{
  "n_layer": 15,
  "d_model": 96,
  "n_head": 3,
  "n_kv_head": 3,
  "head_dim": 32,
  "d_mlp": 384,
  "vocab_size": 868,
  "activation": "squared_relu",
  "norm": "layernorm",
  "norm_place": "pre",
  "norm_eps": 1e-05,
  "positions": "rope",
  "rope_base": 6280.0,
  "rope_fraction": 0.5,
  "qk_norm": false,
  "attn_scale": 0.177,
  "bias": "none",
  "tie_embeddings": false,
  "parallel_block": false,
  "init": "normal",
  "init_std_qkv": 0.033,
  "init_std_o": 0.033,
  "init_std_up": 0.033,
  "init_std_down": 0.0,
  "optimizer": "soap_variant",
  "lr": 0.00444,
  "beta1": 0.95,
  "beta2": 0.98,
  "weight_decay": 0.069,
  "lr_head": 0.00901,
  "grad_clip": 2.0,
  "warmup_steps": 200,
  "schedule": "wsd",
  "decay_fraction": 0.575,
  "decay_shape": "linear",
  "final_lr_fraction": 0.05,
  "batch_tokens": [16384, 32768],
  "seq_len": 256,
  "doc_mask": false,
  "train_tokens": 143600000,
  "steps": 6202,
  "dataset": "wikipedia_en"
}
Each number is 50 + 15 x the weight over its row's rms, rounded and kept within 0 to 99. Layers, rows and columns count from 0. The size before them is the row's rms in percent of the matrix's.

# layer 8 attention query, 96x96, rms 0.201, rows 0-31, columns 0-47
114:29 77 52 36 67 59 52 41 56 56 22 32 43 45 66 54 30 49 51 43 47 45 58 50 69 40 25 54 73 32 66 63 62 71 42 62 59 65 44 47 41 41 46 51 44 66 51 34
110:58 48 21 88 41 31 35 35 55 42 76 45 65 73 53 63 50 40 60 40 37 55 39 29 35 63 58 67 62 31 38 64 63 59 40 49 21 38 47 47 72 51 45 46 25 22 31 22
096:63 48 50 37 33 61 37 66 45 67 46 56 42 41 31 33 47 70 34 76 69 47 89 50 78 64 32 43 52 66 72 53 39 41 70 54 33 73 33 74 54 58 59 54 57 56 49 73
104:24 74 69 31 42 62 52 70 72 44 36 49 51 63 63 48 30 41 55 60 27 73 31 48 23 57 38 55 63 60 42 38 42 34 52 66 75 58 72 27 62 51 42 66 44 27 67 64
097:77 38 26 53 64 61 27 49 37 42 78 78 41 49 16 72 54 37 51 23 41 37 46 42 30 59 46 64 52 39 28 70 50 61 56 50 26 46 34 45 68 42 58 59 33 60 31 53
113:45 54 38 49 35 32 26 62 56 61 24 25 66 75 47 37 52 63 56 42 51 45 61 28 64 56 50 25 25 34 26 49 63 37 61 63 52 59 36 54 54 50 49 43 54 59 54 45
111:74 26 21 35 57 43 47 75 31 37 42 45 51 30 55 26 61 47 13 69 66 75 51 68 51 34 40 58 52 57 41 53 54 68 50 51 35 86 41 41 38 42 49 37 50 69 42 38
110:46 32 68 48 37 49 54 95 47 36 56 62 58 48 64 37 41 16 65 60 64 42 78 67 43 69 55 51 63 20 17 41 62 37 34 44 27 39 53 66 48 57 35 64 43 58 30 44
116:57 46 56 76 38 45 50 80 52 60 50 70 43 49 24 62 30 64 44 51 57 38 48 53 54 68 34 49 47 25 73 80 37 44 46 44 70 67 55 59 56 82 29 30 46 45 48 67
090:38 49 58 40 55 62 48 37 50 54 67 26 32 55 61 65 41 34 63 58 67 62 39 45 41 33 69 61 67 15 44 41 43 83 46 50 66 27 42 44 41 41 34 57 41 25 54 45
086:32 25 43 63 55 33 55 35 62 42 48 63 81 23 30 54 31 24 50 33 49 37 36 56 54 12 67 55 52 59 47 61 69 43 36 30 44 46 60 48 55 24 55 50 32 52 67 21
108:45 52 48 59 49 52 26 42 47 53 75 67 21 34 37 33 32 60 43 31 67 51 48 38 78 70 58 76 55 40 51 61 67 57 48 38 22 31 50 60 53 46 64 49 31 50 29 53
100:48 27 46 53 76 66 36 28 45 39 62 50 44 58 26 73 41 39 47 54 45 32 50 46 48 61 53 23 36 63 26 35 52 36 62 39 53 42 54 49 63 50 28 60 61 31 62 46
115:20 30 23 43 36 48 44 56 42 56 26 49 52 64 51 54 59 32 52 46 51 38 46 45 57 57 52 73 68 67 49 40 86 55 22 48 63 32 37 42 52 46 74 52 40 53 77 61
113:56 59 55 50 42 81 54 64 68 80 51 57 34 65 48 49 53 39 59 36 42 51 50 50 47 61 44 49 71 64 03 44 50 45 46 45 38 60 60 87 43 34 65 37 57 31 31 46
123:74 33 53 43 60 50 53 48 62 37 51 48 25 43 57 40 51 45 44 14 26 69 55 45 64 59 72 59 41 52 42 47 60 41 51 59 74 21 59 56 56 73 60 57 54 41 59 42
112:57 30 64 49 48 39 49 47 47 74 30 77 51 41 56 50 79 40 76 56 52 64 54 39 51 68 89 50 56 48 20 20 37 40 35 51 27 61 55 37 70 34 55 57 66 84 63 68
106:47 51 43 86 87 40 41 50 48 72 61 76 85 70 61 44 64 42 55 45 71 54 56 54 51 61 65 56 10 60 46 60 51 46 38 46 53 58 36 55 29 53 60 65 48 51 46 57
125:61 87 45 47 55 48 45 39 28 59 61 52 20 32 54 65 51 39 47 44 33 64 60 62 47 61 43 49 20 61 21 64 58 37 73 50 50 40 58 79 58 50 70 62 37 54 54 39
112:68 69 84 56 46 34 68 59 36 45 79 36 46 21 63 54 73 43 36 44 25 43 37 50 47 58 12 45 30 51 48 73 31 40 37 71 31 53 39 44 69 23 16 42 57 34 38 74
101:39 67 39 70 67 54 54 43 62 60 62 61 39 73 28 30 43 43 54 27 55 56 89 25 28 67 16 43 76 46 49 52 32 59 41 65 56 57 50 77 46 72 30 53 34 70 47 47
110:49 36 44 71 28 45 55 50 71 52 48 43 45 48 45 57 67 39 52 54 53 31 48 80 38 45 27 57 48 54 58 37 74 67 69 62 53 42 47 74 50 63 53 36 34 48 53 55
107:00 38 34 44 42 38 31 64 43 55 23 55 59 36 73 44 43 54 18 64 71 69 50 49 37 50 51 35 42 62 54 60 81 44 36 55 61 49 53 63 65 57 48 48 63 41 49 55
109:42 20 61 44 75 33 47 39 54 42 30 52 46 60 65 64 34 58 52 45 26 30 70 56 55 57 43 71 50 79 58 41 33 42 12 58 28 52 54 33 52 56 52 37 72 55 47 79
107:54 43 67 18 30 49 56 37 45 62 47 76 58 62 81 66 41 50 66 54 16 55 42 49 45 59 36 43 45 57 80 35 62 43 28 63 74 46 16 66 54 60 67 59 55 62 34 50
112:34 81 33 39 74 49 92 50 49 50 42 56 20 32 53 40 35 43 46 40 60 60 59 71 38 39 53 63 28 41 71 34 77 41 61 44 68 49 60 61 40 52 48 61 63 42 49 32
101:43 74 42 65 33 30 45 58 45 49 44 34 41 30 47 32 54 57 69 49 45 52 57 32 39 28 36 58 44 51 53 65 43 63 46 37 51 32 33 46 50 57 63 35 30 56 52 53
128:69 46 32 29 36 71 59 29 83 67 46 46 62 50 44 31 57 41 52 46 66 47 44 50 16 63 24 43 77 25 20 69 51 44 57 57 62 43 46 67 38 47 46 39 26 60 64 69
109:58 49 46 37 36 42 53 59 55 75 34 45 57 65 42 71 23 36 49 44 71 62 61 42 51 60 42 34 39 47 38 49 12 39 34 23 49 53 59 47 41 42 26 91 40 50 42 47
102:74 32 49 24 56 58 49 25 45 48 39 56 51 64 70 23 53 36 38 47 66 66 48 49 74 51 27 56 58 50 83 64 58 44 60 44 63 46 40 47 57 54 74 67 62 47 67 48
118:58 44 45 46 63 54 33 31 50 53 78 40 62 78 64 38 24 58 53 58 57 59 62 25 43 60 55 47 61 46 39 35 77 63 66 66 11 57 62 32 74 26 39 33 51 31 38 45
116:50 45 48 57 53 43 34 54 29 49 38 47 31 85 57 51 52 68 61 32 49 34 49 44 33 30 59 44 64 37 40 65 76 46 54 35 50 32 64 74 45 35 47 24 45 40 73 26
# layer 8 attention key, 96x96, rms 0.209, rows 0-31, columns 0-47
089:52 45 46 25 44 75 44 43 42 36 53 39 25 50 37 63 60 22 50 50 73 61 41 44 53 62 59 44 27 59 46 54 31 39 65 53 49 32 43 69 52 28 54 47 61 16 11 66
105:46 47 65 40 27 31 53 74 61 26 08 60 25 39 33 66 44 55 29 41 49 94 56 54 53 60 89 53 64 50 35 60 62 69 38 51 46 53 42 52 62 34 63 31 57 58 32 47
109:48 55 59 52 53 66 04 39 17 44 28 50 54 60 26 48 63 64 51 56 59 49 50 64 56 65 26 67 60 52 47 43 46 45 70 43 51 03 64 57 30 62 39 25 63 43 50 39
119:75 77 72 34 66 62 55 29 47 53 52 51 69 36 41 66 66 23 47 64 57 50 57 64 32 42 78 49 35 57 60 52 60 30 25 21 55 33 50 26 41 25 56 52 63 58 17 42
082:63 41 49 58 56 51 56 58 51 56 37 78 39 31 40 75 33 49 57 62 47 66 55 94 63 34 50 42 48 52 56 77 52 38 42 50 37 75 40 36 64 24 59 52 37 55 74 71
112:17 63 44 35 44 66 68 67 56 38 54 54 34 38 55 62 64 65 40 39 53 32 35 59 45 46 65 65 48 42 50 54 50 69 32 48 49 50 20 88 69 48 61 44 68 42 14 59
109:33 55 81 60 30 32 38 46 44 60 19 54 44 20 58 41 55 78 72 55 60 36 39 73 59 67 43 63 46 53 64 59 27 60 62 29 57 38 57 52 47 39 60 69 38 38 19 36
117:52 64 47 33 64 49 59 45 19 52 48 30 49 58 33 32 44 50 23 34 48 46 68 38 61 41 23 72 64 62 60 48 49 35 69 44 46 32 56 18 46 61 47 37 56 54 32 51
092:53 52 48 50 63 22 74 49 71 50 54 35 48 50 41 80 61 67 48 49 37 35 43 52 31 53 25 50 73 51 17 42 48 49 60 61 49 68 45 54 68 26 41 74 35 78 54 37
089:26 43 42 44 68 45 56 50 64 26 70 40 40 82 58 68 48 46 43 49 37 66 57 66 56 53 51 28 56 48 33 66 58 46 59 56 20 58 66 25 65 65 92 64 43 42 60 37
110:60 46 54 46 31 33 32 56 59 53 12 61 66 65 40 39 42 46 41 84 34 47 54 64 28 64 35 49 54 34 58 43 52 16 70 34 72 28 36 30 56 40 43 57 70 24 50 43
099:81 54 49 48 70 51 48 21 74 64 33 52 60 72 43 24 47 74 45 21 46 46 36 57 34 38 47 55 66 47 70 41 63 69 64 56 61 40 56 46 61 89 41 29 28 70 76 45
144:45 32 52 29 73 29 43 65 53 62 48 35 92 14 30 52 84 67 34 41 53 30 55 33 45 57 56 61 28 37 60 24 48 30 40 32 40 52 58 82 45 51 49 37 38 62 50 64
113:55 86 50 61 52 50 45 29 36 36 46 34 60 33 19 57 70 60 63 71 66 56 65 48 44 55 40 44 43 54 59 52 75 47 50 64 25 34 35 54 51 31 27 51 21 37 33 49
110:82 51 50 52 51 18 53 74 17 26 42 33 59 28 72 45 32 48 54 62 62 57 49 35 31 52 43 53 46 49 75 77 41 48 56 85 37 44 48 27 64 51 63 51 62 43 27 48
110:47 29 34 31 43 37 30 49 55 61 39 59 52 64 34 66 48 47 40 58 75 38 33 30 66 58 52 68 40 41 54 58 39 57 44 56 55 67 45 31 35 68 60 38 53 28 15 74
120:57 69 22 44 53 39 36 67 50 51 67 60 38 48 59 48 38 64 52 40 13 32 70 52 44 30 39 35 53 60 25 47 59 62 61 58 38 75 39 30 40 46 59 51 49 66 48 44
109:57 59 57 67 77 45 58 46 50 34 56 53 54 57 45 47 66 50 64 65 29 54 46 53 41 49 51 66 60 34 60 34 38 55 42 56 32 53 36 41 57 50 80 64 12 71 44 44
116:57 44 33 32 76 62 50 29 30 53 37 44 44 51 44 48 43 41 54 81 40 68 46 49 63 53 59 44 54 54 70 64 30 30 53 24 55 53 48 50 47 51 48 33 32 59 44 39
105:41 55 51 66 80 43 73 43 63 53 67 43 39 36 67 59 36 69 25 47 47 61 43 30 31 54 58 24 55 82 67 50 43 53 32 21 77 64 38 62 75 65 45 59 63 57 40 50
108:23 51 80 18 50 44 62 60 45 41 40 23 47 69 29 56 50 52 58 34 62 69 63 62 62 45 30 24 46 54 41 32 47 77 42 75 60 62 21 49 63 30 41 42 72 52 40 50
110:23 47 56 22 59 43 54 49 37 58 50 56 61 51 47 50 52 61 32 59 35 62 44 44 55 33 31 56 28 45 59 30 64 33 21 48 43 51 55 40 61 28 38 69 64 50 58 27
109:49 33 56 67 45 42 67 15 51 66 64 57 41 53 44 44 33 44 64 29 60 62 71 45 67 67 52 31 54 43 57 36 41 47 61 51 37 41 43 37 61 44 68 61 16 40 29 39
110:55 45 70 62 48 63 64 40 25 37 70 75 64 86 55 62 44 53 43 69 54 53 38 27 42 68 60 89 45 52 33 79 79 54 41 33 33 71 32 39 53 59 42 65 41 71 63 42
109:61 87 54 40 70 43 59 70 80 48 24 55 51 44 46 63 45 60 45 32 45 45 78 68 53 61 63 42 36 45 40 54 50 22 33 44 55 79 65 14 68 44 46 49 35 48 68 25
106:28 20 49 55 35 60 37 39 56 66 71 19 55 85 45 59 56 57 63 60 40 69 41 54 53 36 32 37 37 44 54 38 40 39 46 59 41 40 63 39 63 16 60 27 23 52 36 36
106:53 37 75 74 14 32 48 63 56 46 45 49 53 82 32 58 60 46 26 56 40 43 66 17 59 52 55 30 53 50 56 57 20 26 55 50 66 36 54 80 63 41 44 58 41 39 57 50
121:43 42 66 42 28 34 36 37 39 34 50 51 42 33 53 39 48 30 46 52 32 51 41 73 69 35 57 46 44 37 80 52 54 52 67 70 77 55 49 45 60 37 49 34 89 64 44 55
115:55 51 58 47 60 65 36 40 58 39 78 21 45 42 57 44 32 77 48 58 49 58 74 25 50 45 55 68 39 52 41 43 65 51 50 69 40 63 00 29 53 77 56 52 49 72 51 79
106:45 42 22 62 36 31 54 45 88 33 49 54 65 58 43 43 51 45 41 58 72 60 36 62 72 71 62 39 51 55 75 68 45 62 49 68 52 42 39 58 60 68 63 42 63 54 31 42
119:30 36 64 62 54 65 42 62 25 26 54 24 52 49 40 35 58 42 37 49 32 37 62 64 32 56 64 61 65 60 33 68 19 51 39 59 63 59 62 63 55 55 55 78 40 48 31 58
111:67 51 32 55 35 65 60 49 19 43 47 54 60 67 62 56 69 62 44 46 11 66 75 31 70 81 42 39 82 51 59 20 26 46 53 67 43 38 35 56 45 45 60 57 45 51 31 32
# layer 8 attention value, 96x96, rms 0.213, rows 0-1, columns 0-47
091:27 32 47 54 51 48 55 30 43 61 92 67 67 46 61 39 46 49 54 54 83 47 52 70 69 52 51 23 39 52 49 29 51 43 46 59 15 65 58 40 47 48 64 27 74 75 64 57
095:60 31 50 55 43 72 54 43 68 31 54 73 58 63 41 53 53 47 50 21 40 58 39 32 48 64 33 55 33 53 52 57 64 65 52 22 17 62 49 50 37 60 29 40 66 43 00 59
# layer 8 attention output (transposed), 96x96, rms 0.199, rows 0-1, columns 0-47
092:52 46 65 55 15 38 45 64 60 87 52 24 91 38 44 52 36 50 34 66 35 58 47 39 23 49 29 64 42 45 67 51 53 82 53 50 63 35 50 45 56 58 57 38 47 51 55 46
096:72 45 25 47 28 50 45 43 38 26 45 59 43 59 12 70 66 39 71 79 67 47 55 50 51 55 46 56 78 41 33 36 58 55 39 15 48 59 58 49 29 54 34 54 59 41 65 56